Weights of a small transformer language model: attention and MLP in parallel.
Each number is 500 + 50 x the weight over its row's rms, rounded and kept within 0 to 999. Layers, rows and columns count from 0. Numbers have three digits each. The size before them is the row's rms in percent of the matrix's.

# down: layer 3 MLP down (transposed), 512x192, rms 0.0656, rows 335-380, columns 96-191
# gate: layer 3 MLP gate, 512x192, rms 0.135, rows 336-381, columns 96-191
# up: layer 3 MLP up, 512x192, rms 0.135, rows 336-381, columns 96-191
down335 100:463517496409503481519564494388530565439566522448502464485517515524559477496452480582462504460453530545468465461599560556518421525500537384571558554411486582474583534543465486480544525533571497597424547486459511576520510528529457555524397581462523434622557480463471407542673466521576512510
gate336 101:404525529520516571497478515547483464566473499446387538528461501499518536499500518525507488548419574544466462473486487515568522522424428471492537480485620478521472506477590479453533504474420494454553464508405442463540473537525477474530539465523584470450401521477545450420489561508492471524
up336 092:556465586394426461588529506437466492498526426472496508330503466489520534541533447494540491409533527503470613493526485436436522538498471573492587501569528500526522485483521493542542443504574508472453531420480529460511489506499462595556560572459469472565541418496598498547505553464510524476
down336 095:544452477426462493523444576436480492581585472458562612456482540496461523517509509435562466498435486536488551517528539563527565465478492570553528498505541495456447500550576452431495499473573479433490532513526544449599523457551556510562481532467453477458460526481511503494528572445511479602
gate337 088:510488463539494483545523592459599497491548558465480570563474476423472444546528553485587443521513508510448443567484420370461441544442487480518402496470405496493447528494499501419505574548476468591473571489583519522420529517412435494548488504538429520504494571556475482455569488496471474471
up337 092:491519421410486501531494575492525496461431565498489587542541393490486463389570449407436487561447472470461515458541525469490408484452469417522504506455542507532521535415487521512437544559525425460542589520500575471405515502585556538446518591589405482502396463494486557472534460501496495477
down337 091:516461450503567498512505429511503443515640556454435513542480610424567398501452569539437405459476511452537485535361488412479569557532477545472481461476448494476486549423413455461552521512518531505553450529511521426478490523515465488492540524540544510513508563553581482452534496541534446504
gate338 100:551495497467542526476358523503416553538445546514517485485453644434508512462481450500481498498546567555519440468515392534565451467417481407530501451505628464453617538545541561473472417514530446507534594509512445463483427551589422474477482568442435513454479488495450519461518495411444440476
up338 101:530434542467435574542502588579389509475499453502522477578572481491480457570479475459504509529514483504601491476467513449554467436505579525495592399472488513581581521549508535453467547500540464492469533521535434543533429496525464592499524491465500558611432620571436473504437460526393498539
down338 101:467492424576542526448518434526483486437510521472571586511567481539465483502446488571490439486522482561543457541458445527479458506564533540408491435572494506533480493394541509491541448514533529540421494490542500611588491512488537525482464467499532626400479636527479436491448443485518454516
gate339 093:469510406534557410501449430553532535507483495540442549489471546522541491470465520538556566528533568471515505514459524454505427525511474655561433470517528527510478522461490480555467487527454502565434531523467435406484523507516513511516487507500474503522446462480564567539517455477409556467
up339 098:477476469497529485396532390446466537612504411340523557542519509501524595461413466553480454515552580467482610604505519488504472479493551478510589504489483451494491448491537512456504538453507396603514423633474487480391473427528473556447490485480513532572490435500480474436556536502397519539
down339 096:493517566586457543578521585531526464405539572627481504524563536429497525523526500417419537455459550397375460474466506493524518519493535497528367472483545533450516541532556453423506462551424522504497575425555509533520611502421448434492541494567493531514465449548429568533408448491454533531
gate340 102:441490509516546412495496475509491512563402442594555477558561532485501502520481534429477434489451490433513552465434497479446479481389537551575523485499573531522481553515490475534503492477607444537616477525498405469465515558533548606543410456601518655415541498556494475509625573486553369585
up340 101:510459458536465427393444447422493463446495656520523532495602519560426497521487459445487584432458589481538471482594490536548457554506489457463400417494474601503433506523462532491505492462529470477468482495481484498421519478449520490596511523478459458588499548443528502532447460505448575541
down340 115:505579504486386496479490516570542469518413435482495398548447474453515459548461603411383591498504540555520463599607618460458544498511549386494464506535484514464490542551529473480467554500546497509478503503472459451435459481487535430517463547615522462466516553516541547450562531475463552463
gate341 103:558520472494428553498456420568550433465466548543539451553489492490523413492407519546470464425553512473493500568467545475547457529445471577486435520445503582531526461577494476500511525426496506528560456529437504458510541498520559431540470473462408642527615364468484464473541454452421520503
up341 103:514588536547543390500514495458483479465449506480407448491565575452467506497481492484511532545487453515492564499507536444544476475482527475486580489526534555391552526543519446564439403488410504474515495467466389455489510472487543419552478522512517574502467420429498527557529562541435430530
down341 101:412486505453532493481472529489572477472442492485647510506552417452558481503372460515472605429403573424480499527554449451481580514498518522523439466490497519447488570432486435509595519433565489597470550525433485464439566568451473518501491491540477486579423423628482533558437543473515531515
gate342 101:524536507452493423506418460361466458497437479450524514455464520530442495495524476510486538509563528610564481497517456522540424438488471522472535423459493494514443464487540566472546528497575505525483466428483547570541531476591527439468430563496511499553597508585460552591482419496527423532
up342 107:511551537419475440478532414506503427480453526472484463501551470571497529493497420414474446588551501505438516534522462448523425538587435532504561417543518517426420535486469583523393475589464473436443407460432547530466517517557512518441491476525482466458480492476435504507479504553406508499
down342 102:572453481459523481568451455451420428487429442504481420492516515375475438568490490561428566455489501509389536429424498484488405492475523448492483414521474532468418517536430520475551518562480571481425524522477572509530439470499438403409493355452484567472540492452492474578458459483487580428
gate343 101:419559574506554539527545527488473414470552577519637592486499494452526420515541469480392531433553537541569473524485498453437443495426537565432511451516525466484485413558504449416482465484541479588542533494495597530574549557444540525532526464469579453430532506540447484559539504534496495474
up343 100:584394479523539489520584550587477619492416445491493424470582553448492388464464423537499510462481442494546433496470473464496454556605506432514488535474599506471521546582493515521502521420523432524528532492479546496439489433497545443456473497478442518436551445566533445531495457473441520425
down343 101:567584570507446567467465497460518517468518480507508558488457510567434483530469515477508437580496476447485507435468486496456514520592547475551466493516467568596478524472473508555530417482500463534551561447492573467529568516570554498532445600532512437546533628545507524564587538592536403466
gate344 098:458518468518595509592480516581527505521559545475483568501535352463440454552588585522502509420426469504557481573518542467490565500457448600504516518611565450516602484609473470408579526525572448556380517551516476507500475499438474450494535463479458473488491609504521489447503514490553473556
up344 103:504434535505569498584560497591534417550561580479517500535491420451468519490555567480524554472497457494502512455518481464450532428549444553517499517581520429495554569553536452461522524509506393591398434464504413508437497518479439500537550546490421522472565545528541484495493543590507463475
down344 101:466463481503521566504483477502504471496462548516462472506460439512598526586516420488542540528509475482508474533497517461503619543547505537480415416390411459509472445574475509488555519505552508463564524506477564588418494543541467488491556566533445437461533481466534509552477521467531467571
gate345 097:549567515528452437453514507499483469514495465460437515624483499487397512508506490507475472482567536565434467382510631516518594526523567491516546510447502527536535493529535512546478529465564511515502420487498473570432481458474496427551549498467425482455516483350447562586445476559504526551
up345 090:520459467561363404452502513512493488484569456552568536544505516479490527484480505472471421474500583561481513427509524489566561463533542536576565441534494500480559481559538489538515480478568540471492357451493489534488565445415433429550444493548404472563460480430539548491509521517410564542
down345 098:534500500617536497499450536503516530478543556505401490449514429520534475564494495493489462574419470441513511484527501492534560512482473499493475416499371505462476527442484427501542503504594507580467580454487419460550542556495477492543451465452376509547504560517543507436475627447529478531
gate346 101:383495402505483473505500560396476574452511523470556505601439566628574529437475556546578484468428533579437471519563525529475454427485444484402488424523476418455545517562531441569525459483443436536520526518548468517445526486526518592504454521563486470585441542505529403487493487491514563531
up346 098:514486608578540647494484543593432442493488500568459498431555469469405523531501511463530516496513468493490466552434445584410529567623509517581503587477449589481567525563473489478505560444495488536452493446473472500460520581538575426547566499527417484535491439528540570506485447572521494573
down346 100:533537395398537513553393430495549501577527459412504471511442352495627430512495522443436534452471543516514552480569611499596442459429449430508495509555534476500360514508557465460547483501551511469458502555439537468512433379480445526480487561477483516506407553497475490530492465494454531542
gate347 096:491572594474457490446507520556442506475448511456534453504457464518599473523579496553442562427513541543540513457530516560465506538512553429476485423468441473439541487441445505492565539483457495533435492477457513459554501576544542548460528492533428501496549534474558602479479485575430672441
up347 092:484466444420518502546378521515500535523530502486472512571470473505495474579457479433529583574467538504443509566558518515432478567557439437517510508551530464554561408523511563453454395515411534480473483479554502488452491473505485589375612475515510515573503494561498439507505543392530376577
down347 096:493545595506507580497480428499511417556620441520530579465500467470531521448483505443498556557451477503582567547573549543528456520495515511519470500535462548522517401542558491415453544542477483490544435499512456549584445488515511467483555521452428498486433477535483419505563471407454575550
gate348 095:436529372429469540491550440550486544492518543538487533556582415526555465511574466494441520526570489506447484491456506585507597460540471390580459514550487475505541469575553495486539457493478532465429546368534452539494565614520566490498529474530459410481492570515486448494548459435568484560
up348 100:549480500555514478430542511511447614549538477451532446526564585404517418549518503500440482480548576486443447528528595529469546557501567564461418475535513430511399574519553511502436497573430510403459515439415492527455507438442527522502534486518501531533419507500399531566510462547507444557
down348 099:580549460510475555535416488438551404497570527494536562489483500547487493484427601510437548495569563578536534490489448441478528484401558426553454563441454488474550559531595460412523524589461580492486567427507484472456537495482517564543564562535525577386537536464518513479591493535505542480
gate349 091:519472423498548602517422459508456469472513513454438536423508466509550464538508516482481467415417490537489509533531572458497500604545484627457628522530523501485464478507527478492563503528422495524442497473487484492543510418549495573561440570521581533552453466529466516510543435547436452540
up349 099:581526491536515497525403445488515468540448530493458545459540475558548443540467493502466454443554441530468564542373486514410509491565522513450532558537497482548496491572497457550493500526398626418511556341569482472509490510507501615506404517573511523538523410479481474537538491555493520456
down349 097:605503473481444477483441498461562441394450491504485576506540459400551506539481510428475516612477463487429423466456595440450488562607454531544440474455481488500499565495477439474531582430495534466413478463458496460474535546385475579538543506424485506491552547495481410477450534437570424462
gate350 095:518454493461586539442454479516455481505561529512555471489488447411527555448594610570535564568421414512558527488508487455566407573495504484467547529378419540379557452536443493532506510463482533500531437451453517447519488421449538511511525483516468493594522469566419490442495525407427511407
up350 096:497417449460575565534475440503497545517480449572546567510505415429565487505518530552509524398457456445395410426540498544570483559516474514549486552382456547517589438454533526477475532340443431468470473540510517504549516514438610449486551534574461536507516452552505474371431498418556508555
down350 100:525468494457510485533539499456570510507486444498428600510485409493525518542518440494538448508449490482411473511484532485446599423467464564593475429494472587517512537468480522462519438439559464443514481510551544532585524635521556459464437459522558488406549543455558547459492460456575475457
gate351 100:611478560456578567517402556485573424511461477449479573558431491500535448542517500508537486536463480499493478437472576511573456512466512506549397490538432400476515430575479469460488469466555539402448449401479518520523443537506494561426551501503538496436450536477408578549522592488476582478
up351 102:401618458547499470528427552423599478491487541531550469535453531502512484545576513530417512455463468516448530553449416583470535494534559582494494454492496535544488515473539537471511440616433526563528523500486530448507512678556432555486630475525538532596570489547407410474467483512495446481
down351 102:584513545467500533508401478541637374547476595469525457509519525521509444525594506561450500437446474529479505519519515502561456492542629554391503611409501516544512599494485507500540512532535465470509544461434480478501478541528486460525569464528511524553507464536362540586464539474455498579
gate352 101:500553458541486512457524521545529447534425598449503488542553539491472543446479565524572419513452456571468505445498426452542540513439456504473501520481405463479462481481511461422445449558443524485545508507462584512495397527634438466475520510479484446603427524507583529580471501458467492519
up352 098:401538607420469472446487507446476470524459489513439470453600519490440566496406557456426403405558516576472410468618547509518538478466433461471530501630511492437486543485625533489517468558460471545558402476451479486491481592473455434493550457544459478465515442448502493559550449472537497483
down352 096:414627476481506518461555499451557482483495505419416536434611510497522516470515495601427447439500418586508413440529505556515484625491461541400590497620442428500395517491547520455550463579520522462574513521551579607608483526492443550530488476544528479513521456479420470500514530568438516534
gate353 115:433535590455478578548439440452470603512520623497544476511544610419521538516496454505493503486472518526572482535569506608504496497559509497476461442483545524546534440548429562509484382503494413429457506460444473467561376480505558528498483461412403451435424523468473577501551467498424501519
up353 105:540550520490591509448474518529482552596417471543435490513506475453469526522464448402381573410487510527444559524407456483522468457365510495510493533439537552426395507470531498450500572484524426488501525520486591486480485453530588436468480497518383393444488454575436454521558577585431558449
down353 111:448499485456451517508482509530461590513522546433548481433435535446485539535476479452525467532519473409455495411604460461446586422505492595512450419501544469527521489495441511511507470424557473429561530494506512540483453456582482492536470585543550448556394488507532494483462603569573400497
gate354 098:538473463480479497422591496551532497587465549539465473483541539500440400484471525514458359525495490472502525507450506480501476580488553392474453479511475457495603480510489549411409514571508456512440533401497434504559485472473521572486424507516434447497506438428469511470468469507456471527
up354 100:423490480477512523387521487546506544469502501625507444516444419445512527568482515449473583553566453535571523421562487514571473475506478481493504496516547525467500501482426532443537460494444464527485545524544456466484529474442412440593565539428542449589413471617552540516511466487438515475
down354 102:517505483486445604475502468511494421524477551525517476507492467535494431476456506477433505552536502552526493446479630497448530633514503396434510494516472500419546504495530558433509555419518520575458495470479419462567445494416441417499533566479478524459523446556548498495606503539570502463
gate355 103:496491596474511445422537568539490450512487504523618522486598566491474564399463506596533426529549527525476562434465539584525621538513563470486504537504478481504416551433547554502512491485524418552417513535484558571394500478461525492600523470496539441487454446457522407524535439521539462554
up355 098:527443540494472510502417432463494481504520503508492556515527580555584435494506576585511615518455489563517614492432475449534485520501560547461600476429510378580546443517481568450549482433588488514546456505450487476470477502538526528543453557562529482506493502476530509507442517501474572502
down355 100:575549461526518423487492511490489498490490545535396492521409438559597552674492459474533511587387495398515442582590405415588530556529549487534503508472524537489577462516505499521462496465530487549622502435501465448446573552546509569542446565518446542525511507516507597571486566490404442538
gate356 095:555482486493452479501477563562405497598435509504497527550435449494542488402473572486503488537513500477489573506479444444470642534596545478452507531518510571455514480550564599490480465499559480496568496523399564482514432450437558478466419497512518491432436567463503404541502536527435490455
up356 094:509502511506406434493408469485468511400487537560503429522666517528470537486464495479525399492419473483521537441504478443463502503496548490540429485494573415493520443413528498473544524489517465504478469442496552531512488460493459554542507544590483470468492487527376506455493515428439466526
down356 096:519477448452488435596482470519422503501532606470476453516400491370484454465664576584482538422468563547477520500505422474479600472439486482450568476583534513465395454511428547573606496560543511497499563514522483568471423474516569500509440420497399512474527418517593492534482502480553478415
gate357 105:559436532486491502414442542407574577483552570461570471478466512515512459488443517510568519460512502563558475454357456510496500538560508471450496501500514536483508466481530483530495448432455549497376463397465502555482481504441465526424455503529531552470539489518491568455580537445513544424
up357 098:522532481575413508522484550490483644517521523472458558476501543530476513412437440422516530512521666439605534474469498486479489511596510540424524566467528450475510481485518522562452533526491458522550522484547556481485422455497490406471519524423583465508452420438499470480499542512472558536
down357 105:565502449528481544561445540510541446591544532482521460565468493508517471472496505466580445441437510545469448491415491489490565439543573568491440498518475528437506502483448494479425498453599469454486458388521522519483526520433479603485462393559428487481447559510602529549510426447458422537
gate358 103:459437487504468436556587518562538496389497501459530568453471543487417474500432599518473468527433513497531580521449442535450579565549466561533529393490443514434543487600564508516539505524552443411560502517532438496480450518537486464457506465589558580545487577473474539537467491627500481456
up358 103:545475533478455540545522456531454527577440520432443553473520499474525501589452514472581496554557489373503540614447543455502487495468457415499449448539541488488491448389500492614464443501490505501474486509518479548481484519444524424595481447423461451429468503531510375550482473445537522446
down358 100:488499498512582493497606540475490502440519566444478554562392494530463505572509577576496498556573503517497483536510432543409584561511452566537535512488497453451507589471636494577560528455501522431490528513513531480494461357474502537518563531482523544515533450490448501498466509583487456421
gate359 101:485566515490488567479424557399471502435505613493450462454572529427499467553527551517507437502524481588503439607528459478536515538542477436516505529573579552518503476513435478553452579501529549485536540486456466474533382438525502498503475404595491399531562525535482541515456413526475544532
up359 096:455573539429511506586444458478491484514539502547451543419484523475428522477467531584556494506483579535440559493479473488590540468417573514541508502491397466477514502538443496497514445645531511487544514581574424482527529470532507390420447516491505500538440453536436551488439558536512479582
down359 099:543516465568507546545541467515504501477550459567446425469517530473623497596583560493474476456535507453417517544445457512425408544611420529521603457468478554508480505523490429432524512481439538468507484413471553553571412495465452517435447481495432478511584425502556541521568453494445471550
gate360 100:501549479492528537487517544516524423528443477439451509551505406452477499520549578494492427420537438505519532511562426462526539544465377409520476525505525446469468588463469510477471471453585573419451534522460502442538506455547559495445412442501519530443379493463543524537536475509503431560
up360 100:484507570484518492477492509419638540566567553564524509500452559494506394485515512442549511463527498470552398516508452574528588537504479600374502599519474549551564454473521564606508539550474542396444439495524550439452554440514543512505542479441482465533544485473482564416494463456521500521
down360 100:530441439464384437530515493472561492558513504500453559461434481505534466468549572535526512485592506509530486518587437468560480431434461473515615528438476464365567531537577438566455558506563502517533509495493552499563521494486571514557416511462478552582561525494529552474445512541547376463
gate361 112:569494501497432548494534532539541445512527544506359450528444579419406548581406479566478548482558416548508462563525427516481472539520508476472437498429473493535473504475538483529566581489523481504503515498461383497520468421514456436518480480456594429566521552521526404484494539568476489503
up361 109:451461500471571501487498471550424443478551524438563550528602416521475447572554472504489540560546525552522542385515445437542511431478503503497491439566509435500519460540465560542392541513511571492498516492450539451509531410561423497429501470486376492344506529559539428595582493438431520456
down361 101:466493512500564458473487496459581455513465406531481513559438506456506620513549456588517503414482514484453547551533498502448528474617540529532407451492515606405586507504472437567532434522482445487525470463534480525474579467565498505567537451403568451514486502501523436350501468544634473450
gate362 095:543584468475521416510455539526480571527559523528477408445454447508461564537591531543438436526503554498500583509491452493475457513508493500482497527452613566445516469478594461471454446537547564487502437472545486415574429493549372513493490495419508438488492616535467460502600416632491516500
up362 094:508506566423500541468460506568521476471508506500457497450549527436461417563531429439562418418462555516413610512521446500570448455448622407496542481526527485484533539472487555431493521478476464445406587472479447546525497413542482473518542486501495521487528539486466441525497597554493517542
down362 100:481517491493473438480501454475490460476523555492432464507536505567504487373512593510469454466511439510509588599580496530461469535532529503539481523547408494571439456584510555509545516556405471477566596461480487457611480462631471451441568456466544471416518536528510540476507522512531518507
gate363 107:488451555545495531419452444589516518457487519415489452567568494443552496614492570573545513534501512550522600445550493479516467463547562484475497558535455510430517547531491475547566476547542502537437471445526592373442418506456472532598550423530505543461453505444472470598553506564520513495
up363 102:388472424460598594406575488578584548537489526475580436583531486451549459458469522483457519489460445494516572487542547393453494495420482521508477512393506567479553577469498515496604591362478481420489459453518563532452510460488502547508533460453503547450484479475445541521491501562476490428
down363 102:463524501427492507514571458489508574513500518514539507460461521525549552452479478457437518522543522379478493516454517409530500523477478541485553463476501614490574475421567584507536536417488468429489550536470533526462488495521572429493457469537515440621534496478556538470505422523471508435
gate364 099:553498532440447504347518537559469523445396519532549516482461539483412505545506492462497502418497524605436530453552604505523433464488478433494538527522554523493548436481611399516501496536474504556588556529560503518453503512487524509494535420545514474477463505567533515480489438418494454465
up364 096:499492596444521453472457437460490558472507493501534544425530497452458417471560593491512464438474522493494527474547479519457574590500458506508487592510567520446456517541563573486501523467445483522423589565544457485554508536458523472498498523455480474483463492427541464577550457549417536355
down364 102:532482478440456497440507493513468543427465454594484449523467447479468482478563546551605495462479499484483557501553532552503412480492373416439528561522506556476570452424471458496460502506478393509449505487564535491485512453499458494433541534494393430511451524507427468475443538450538580463
gate365 097:537603470496400429442421464393504456563433512472540466540540520364510487523515480480445482439489505440500496534534515471458385540524487473535485452481498461471647431506487497549444525485425478499519506525502457577548363493561536479504516628371557499568489471464464463449555437509515547569
up365 107:436441431446570499450520383548587568558605483451454529467417506436524508533436437484446536470429504543565475431549444488507492397487577532490481493481487557529483535452525449523506563583488484529499460460546410531535466485623477458403492443552547514466612481385463453506476471504477441480
down365 098:539468535514494548558501537550450464462585541475447539439575510518374438557639427516533426651505441472378503539481429541445463504540450428464588423470538510524450453498493620485443459494545531485489500402534593459474591575492550493553542521544425548424406476477558482559520531475541489447
gate366 089:509579507520585479468532515512514564548445492493562532638515473502519575612468591419513379539504462505491505427494475478614464501500594523423521497525535555509526419515408501501507566442578472452434580484538552456488485405493549444527426555413479534501452551579465556529601519593585395557
up366 092:471498565465525438452487596499518493480410487484433491472513567570440440485550410457553490523451573547550416447430554510464595575453508467587468527532531517530493564564508567429515375527596438464520471484529556490570551514427539512458493475506547491455641537455504465565517494496543512491
down366 091:437471453499543493450487480542485473564539516438438449494540504315528548535476566545482523463498563563414536439482566519526520381426543465544516481461498515502516450515500456538489587399485461530514414541476468512457451389582464535472500429448447556482518530468502412560480495495493408602
gate367 105:435506461463449519398463524497410508464527481472492559506517507445540395582508552453430558543399560523506460506537397578512494534482399433516563485519491618516486551566546577461436507565446564462488513573509483411476478447568436566524406516533489562486470473455563488486532458403439451515
up367 102:497553406548475569502461425484494461465441459480510550576474514469525348562379467450530501527568475507543578561495542575572536441486446535471513512555397525506450586554527584491459489428433500440398393504497503463498573478541510457553416517457458446473427499509585520529491442439427486558
down367 101:555416456544502535511469485496454512471520514473475574522483440520564479558447427416510546437468475442422466518477440553448496491463437546543506499490480550421471429562525546554491541546398518407429468474514506418491456465509499524555383555457352570529433512438425513604452552482491485504
gate368 101:562476474469476439462461519570362537508481616517488558500524474463584474492531472608507489496509473529520494515477508483474529549505417505431524467460544459455521520539541460481541546455510438454445510499538558508533400489549578541564486376469452560448466598521559583477599499560504393482
up368 103:561546447514554486542494522485476456459604492488472372387460437458397519516545452535574446493479510449442558440495585505468546472494548476488464436425556530441429449487451448604436515510623519455472498565550518488465420546511536460489538580585475524534497596552451513533549391514461483495
down368 100:440579483488445463471505530498414374408595460539491486550447545525601497527513457459527500456502482504586562580506468474571462475542505453426443522507602432450544441407525490580506461490502467461431491526541564495555497509558526428504564523489504435552491503478492535536567455559495420437
gate369 103:536481526528552479497547402536527482491558421498589611501452504592512584486474483542505473477433471493529455465553625560427599550470540573502525563511408422513482426500507498474501451469528444521512446502461452573519484508491507482540492512521525533549570492519526527549469468483462388475
up369 098:372480504426508382565498538466589566510508532503504455520523486580418529442537513519458525405524427487489462511498496487532510479454467450443454465551525470442542514450439531579509599510536586474458524433527483463425517422477578490524455467460531542670468577489444467520432484539494486510
down369 098:473516516531393489541555491448489520595446565387492476503412611444488477513486539516551444423529519591481520445590484524445464433563512553489601357403518447565464504495475539484534449488492493497518574512473476545454593555555540461454426459420490432484452561560383486461423439469435478453
gate370 101:463501537476496472502571470524567480520573459478449496510418514539589424567445570509514537466428534479502455509533529450548407520527364595526562534463563443413538397482575559532467443538511394497460580486558558468445444515556498532567453398549517419472558527491514565585546510450530526405
up370 097:503524489566487482564481505516530514467509561360474462526540460467469482536519486486436493563531486484452471490481475470422514453455472421475494552478535556527400468447507489436426500507443475537436428566533498451554620464436472403386438508518516582514492439536449371542581556444454483437
down370 102:490491412444525548496532540475452510552488388512473583571544588456460503502529478470452549473516508442500472417532515526470538557507542450452582426469558491578441494565495532498521517513454530532564507435410452538528577509548544512421544544489460631477566461512428451500477526502518514528
gate371 096:513476378493461603446465448504450537565492491488420543481466448465526417465458528480486523553460517480482443477532511529556533574468564547420476509485484504527493516561662571440477436448576480438522495480468365449507525521475557563446490658427484513491459531457417512520484522463538550434
up371 091:509456607472474430448531472583521439467403502497421512519524447567511527524518471444557480488524616523567544448485477516515519443562486467599500506561424394583467525554598490406497454541564455505419400531496451484470553561488481462495575536393505546398429468495520552465596522488535538445
down371 094:501512478482453486495456504481497591501550490487520482493551489477595469440537457531453497514482476553501468502482556456454497514627561463460539538464431523505566453492531555477540463493616543428549539482466451418454510528498507550493548647572493438461531395492435447448451413522486507455
gate372 099:555572521429488453478475373474599579498490564476518491549551406571504486483506552533455467492645482442426572411509438493442507598461508500455478525474493495450521460424571518441498554449481475479482524536555512460472415591515410588536554449502489471471534486516568501594475543488441376534
up372 099:464481451553411513515509565423468541450508573530427541372545459538589494424538510502441528506503454493479501563559408560382436525581428408509482400572542506508524432505492540434461443506463497490444495483496573430616544409483507549514420541506540523555495500399470571459527543504471398439
down372 097:574434522505589567441569468529436475456510416406529426495493569517474535468472428539574500487435504518581492555519555530563522440513423545500490546426423506549416553447425480575495479563542481502489554458467457542485512486437546386507461461536441596510560520448495473472523472439591514596
gate373 106:436495414478560515440491451504589522557476436456589539445534541552462474438560478527512418463573471531486578445443437546487505522585478489367587440545580497541493447586496454509455433562517495501502525603483463524530421496537467484436445475468555608536520503402533528433397479409491536519
up373 102:561490557517530507551393520508478534547467572572438509519425464448520456494447517470388527551443512514531506550468522556467468476529487515564461493465569528455469486414526524452473558487359581543450592442522537493570596400420583497465509470507482419491480520465507528530517512560485517489
down373 106:476535398508568590469473473454465460484458481481552522541577581471509585567457548534532483507437544513508512568428456454475513455526449496468534587363514459510412482411528462509522589458509563513533458372365500456336448413551546478556527559581458462516501529518461481512498547488503438445
gate374 102:490520496372519426479551589557515469456506564464463433495507599589515521509566507450459523453466593458469568523556554514396441514524452493465478489578542457526426477579461419522437457564529466533458488480464497473520516444612614458561583456486540420458487398459632435498456517565483508562
up374 099:471425499424453492484614481515496488452551416520545494453602462526615498465567433529568504509452553484517499518595495559439558504538494473518528423553548541413555523568515459427511517542538520515505386617512526537489457465540507457463554477573501539477528403467579459446480582388469503511
down374 101:591506463620508433409451513477424483511552507512507488560536463573491643538461469570543562445425531454463459576515497456453488529514512503516469495420529414458493498419479483442426480490510485488573522571495564569484568458549508514556508524561441497530535441465464455463456558442517557557
gate375 106:586559537565484563532456494560515449505431572424520558519558512566467411448546545543466561481493479514514519488541459550512494404439545446481517494464541510448517461454539463508463537491496564559584497461423512466457398475426537380553532482518538453533521528407498482504462483498516474561
up375 100:498527479487467587523548481404398464471518497462511430500499496476432421461471517533533473546502521522512568481511574587411559588605493628527585454396521571440456523496499569532467475483442533447509533475531600405485569510526496551482439542607417466499471419493471517423490531518538486502
down375 106:479435444480512410483553475528489550513467524443476448513488528492595503460540556474623463498542430541556547552550550457570489524465478508546517527504506462513408499560545494444594555516523459551510452527471488484482506404607477425576505452531530504445483664516490528448512521473476477481
gate376 096:621536566459492574485430478435579510500464522492532566506505486497516406566465440480439573519448559450601533481418485447459497511503554577574539498541445409442466427477537514392552481454515482488444500471502467457476533544461557494561463525507631463453570489495553512509527508457572476524
up376 101:519566453524397435528592521481536522434417506458385441573398577432528512435498469560533491487539457488464550502446422572416500505526450508486538531562521575501496544425510462479416569473402560580462517479499513521507510484557550560460472449580481484503484492473566597485511432414513533561
down376 100:514524448476484592461529472487444499499486432488447514518535486502579467504504585530498560500436457569499540568466479518573476435505602524515417525514419505622563530485472518613398488476511491444554445391472422533501504515532536514519532515460535514504503554559573522472464480601490511500
gate377 107:466528471472492509418451520556554593472464500479449467462485560530520540546480486410384551391471583475513469573467566531512539523586446534559397440476557478463429352379486577499526481540607555511376482444515442522519454416482468522524531477516432559481461484512485380561466444532401546527
up377 101:419557352493458470447537497473429532524467491581474547545525518493502448577569523442446451556475528530461447517490481502443433431495539466524490506485506523496439642471513456495555472439479502439395492395496436452462601472482424462463480597519432527590544414525548512415489568495434402502
down377 105:534485406437485476535476488465499416530478501552458539555549505471599534500494572469574430606447403469552488622547470520446563453497482449567454461505513492538594544526502445503627506493523492511405537424518489604453480484557496544496533399564491476578528502515479511558457499481553521460
gate378 091:507573491541501553500476472485461587551465506481437473514590584480560503387435461434575442490471495594501416541478485473460495519610513488485500469530458451445467521413485482516538418456520560509488518572568460587513469466469448464561474500535530449446470614453438564605340487553545470536
up378 101:464441432544540453520474548536484525497451665483520476546529406517437503493499546570542503424524556443586627520422596501472472506527461489495533495510469515517541481614525486506504458488517511535544556454546520482524491466473533556485477462468502523550484515554432420428536457563473587399
down378 097:481429458523534514481423567502455509510576523498544497559489507552486564439573585504515539477503564567516629441492543462400397553512455538461443480559633511493449368506569487526443521531497528517536523443494547465358474401421504490487429478452489453587487460510502489476502476522501542461
gate379 100:461507533577487415550551471478482462498465465513554514436501549576526456638551517510566487613501536527563470551583443424455567502521531507569461536478569402565417466616470461537425516562538524510504471516416517556512543485446534500489509586501577493568514467433466409447500527467453496463
up379 096:464408510505502573540497554521528594553539505500546438558431476434536502445420586542552514452502461466525501465495489496472440369488415515463539538448496523459472462569488505530585427584426460526517515532541531471472483451577551488503573409457436493402548502428599490566590455479479458518
down379 097:448492563459492445512559554488471421408450553511613405503545581484548542399442404556478378474483396491549443494506484510501423486466500431535520594500555448456497476649494527546531436442487533423444485584523504491496514451531553525560529511481519551442398412472444528493589550463459425507
gate380 102:534443531430575494506491467432470553425411469420552581528446543567469508466546421458538630550461437464516478584578499470557488406518514515513529504590470573514486557537483511432495483553484588551520563568475570511448515438489427535463431502456412533520449509515421545555468497507509458558
up380 106:528451480559419463387485553534479560448449584472510552399412493477586571422468488541543588550538469517499544484407506509462427518430551554499534495492499485489523474527615544444542495536473488507527566529487542505588548547424462536524455451516544478597465510501465601500551509484530516511
down380 095:490486434390496483517493405419407626388422427491460476462509507516491413508485475409520484581517434490433539543513605423479506390495556536480513523453545600478472544495444431492520468511547537503554575414507602470450496422516413504495468494587473501437559421482463526453582551439488452507
gate381 104:547547425481450489488600481544538491457516508456419498513513565536503492453486466464430522537468506525491539575516458393497476533442422631583496614474518492544433519573467496507456562439566460564563493457510521453490455541412528515461558557512436528522461508508452505547409460571509541449
up381 102:439479388525499533500529550464417489422489577498428552416530600541520489467478627511576518530502549548516481533481423485521475524496411653570433587512488521597507477483457459599434487389493437449514565582484492426533528438410519447442488562492440515472515552478435435554481533444602469575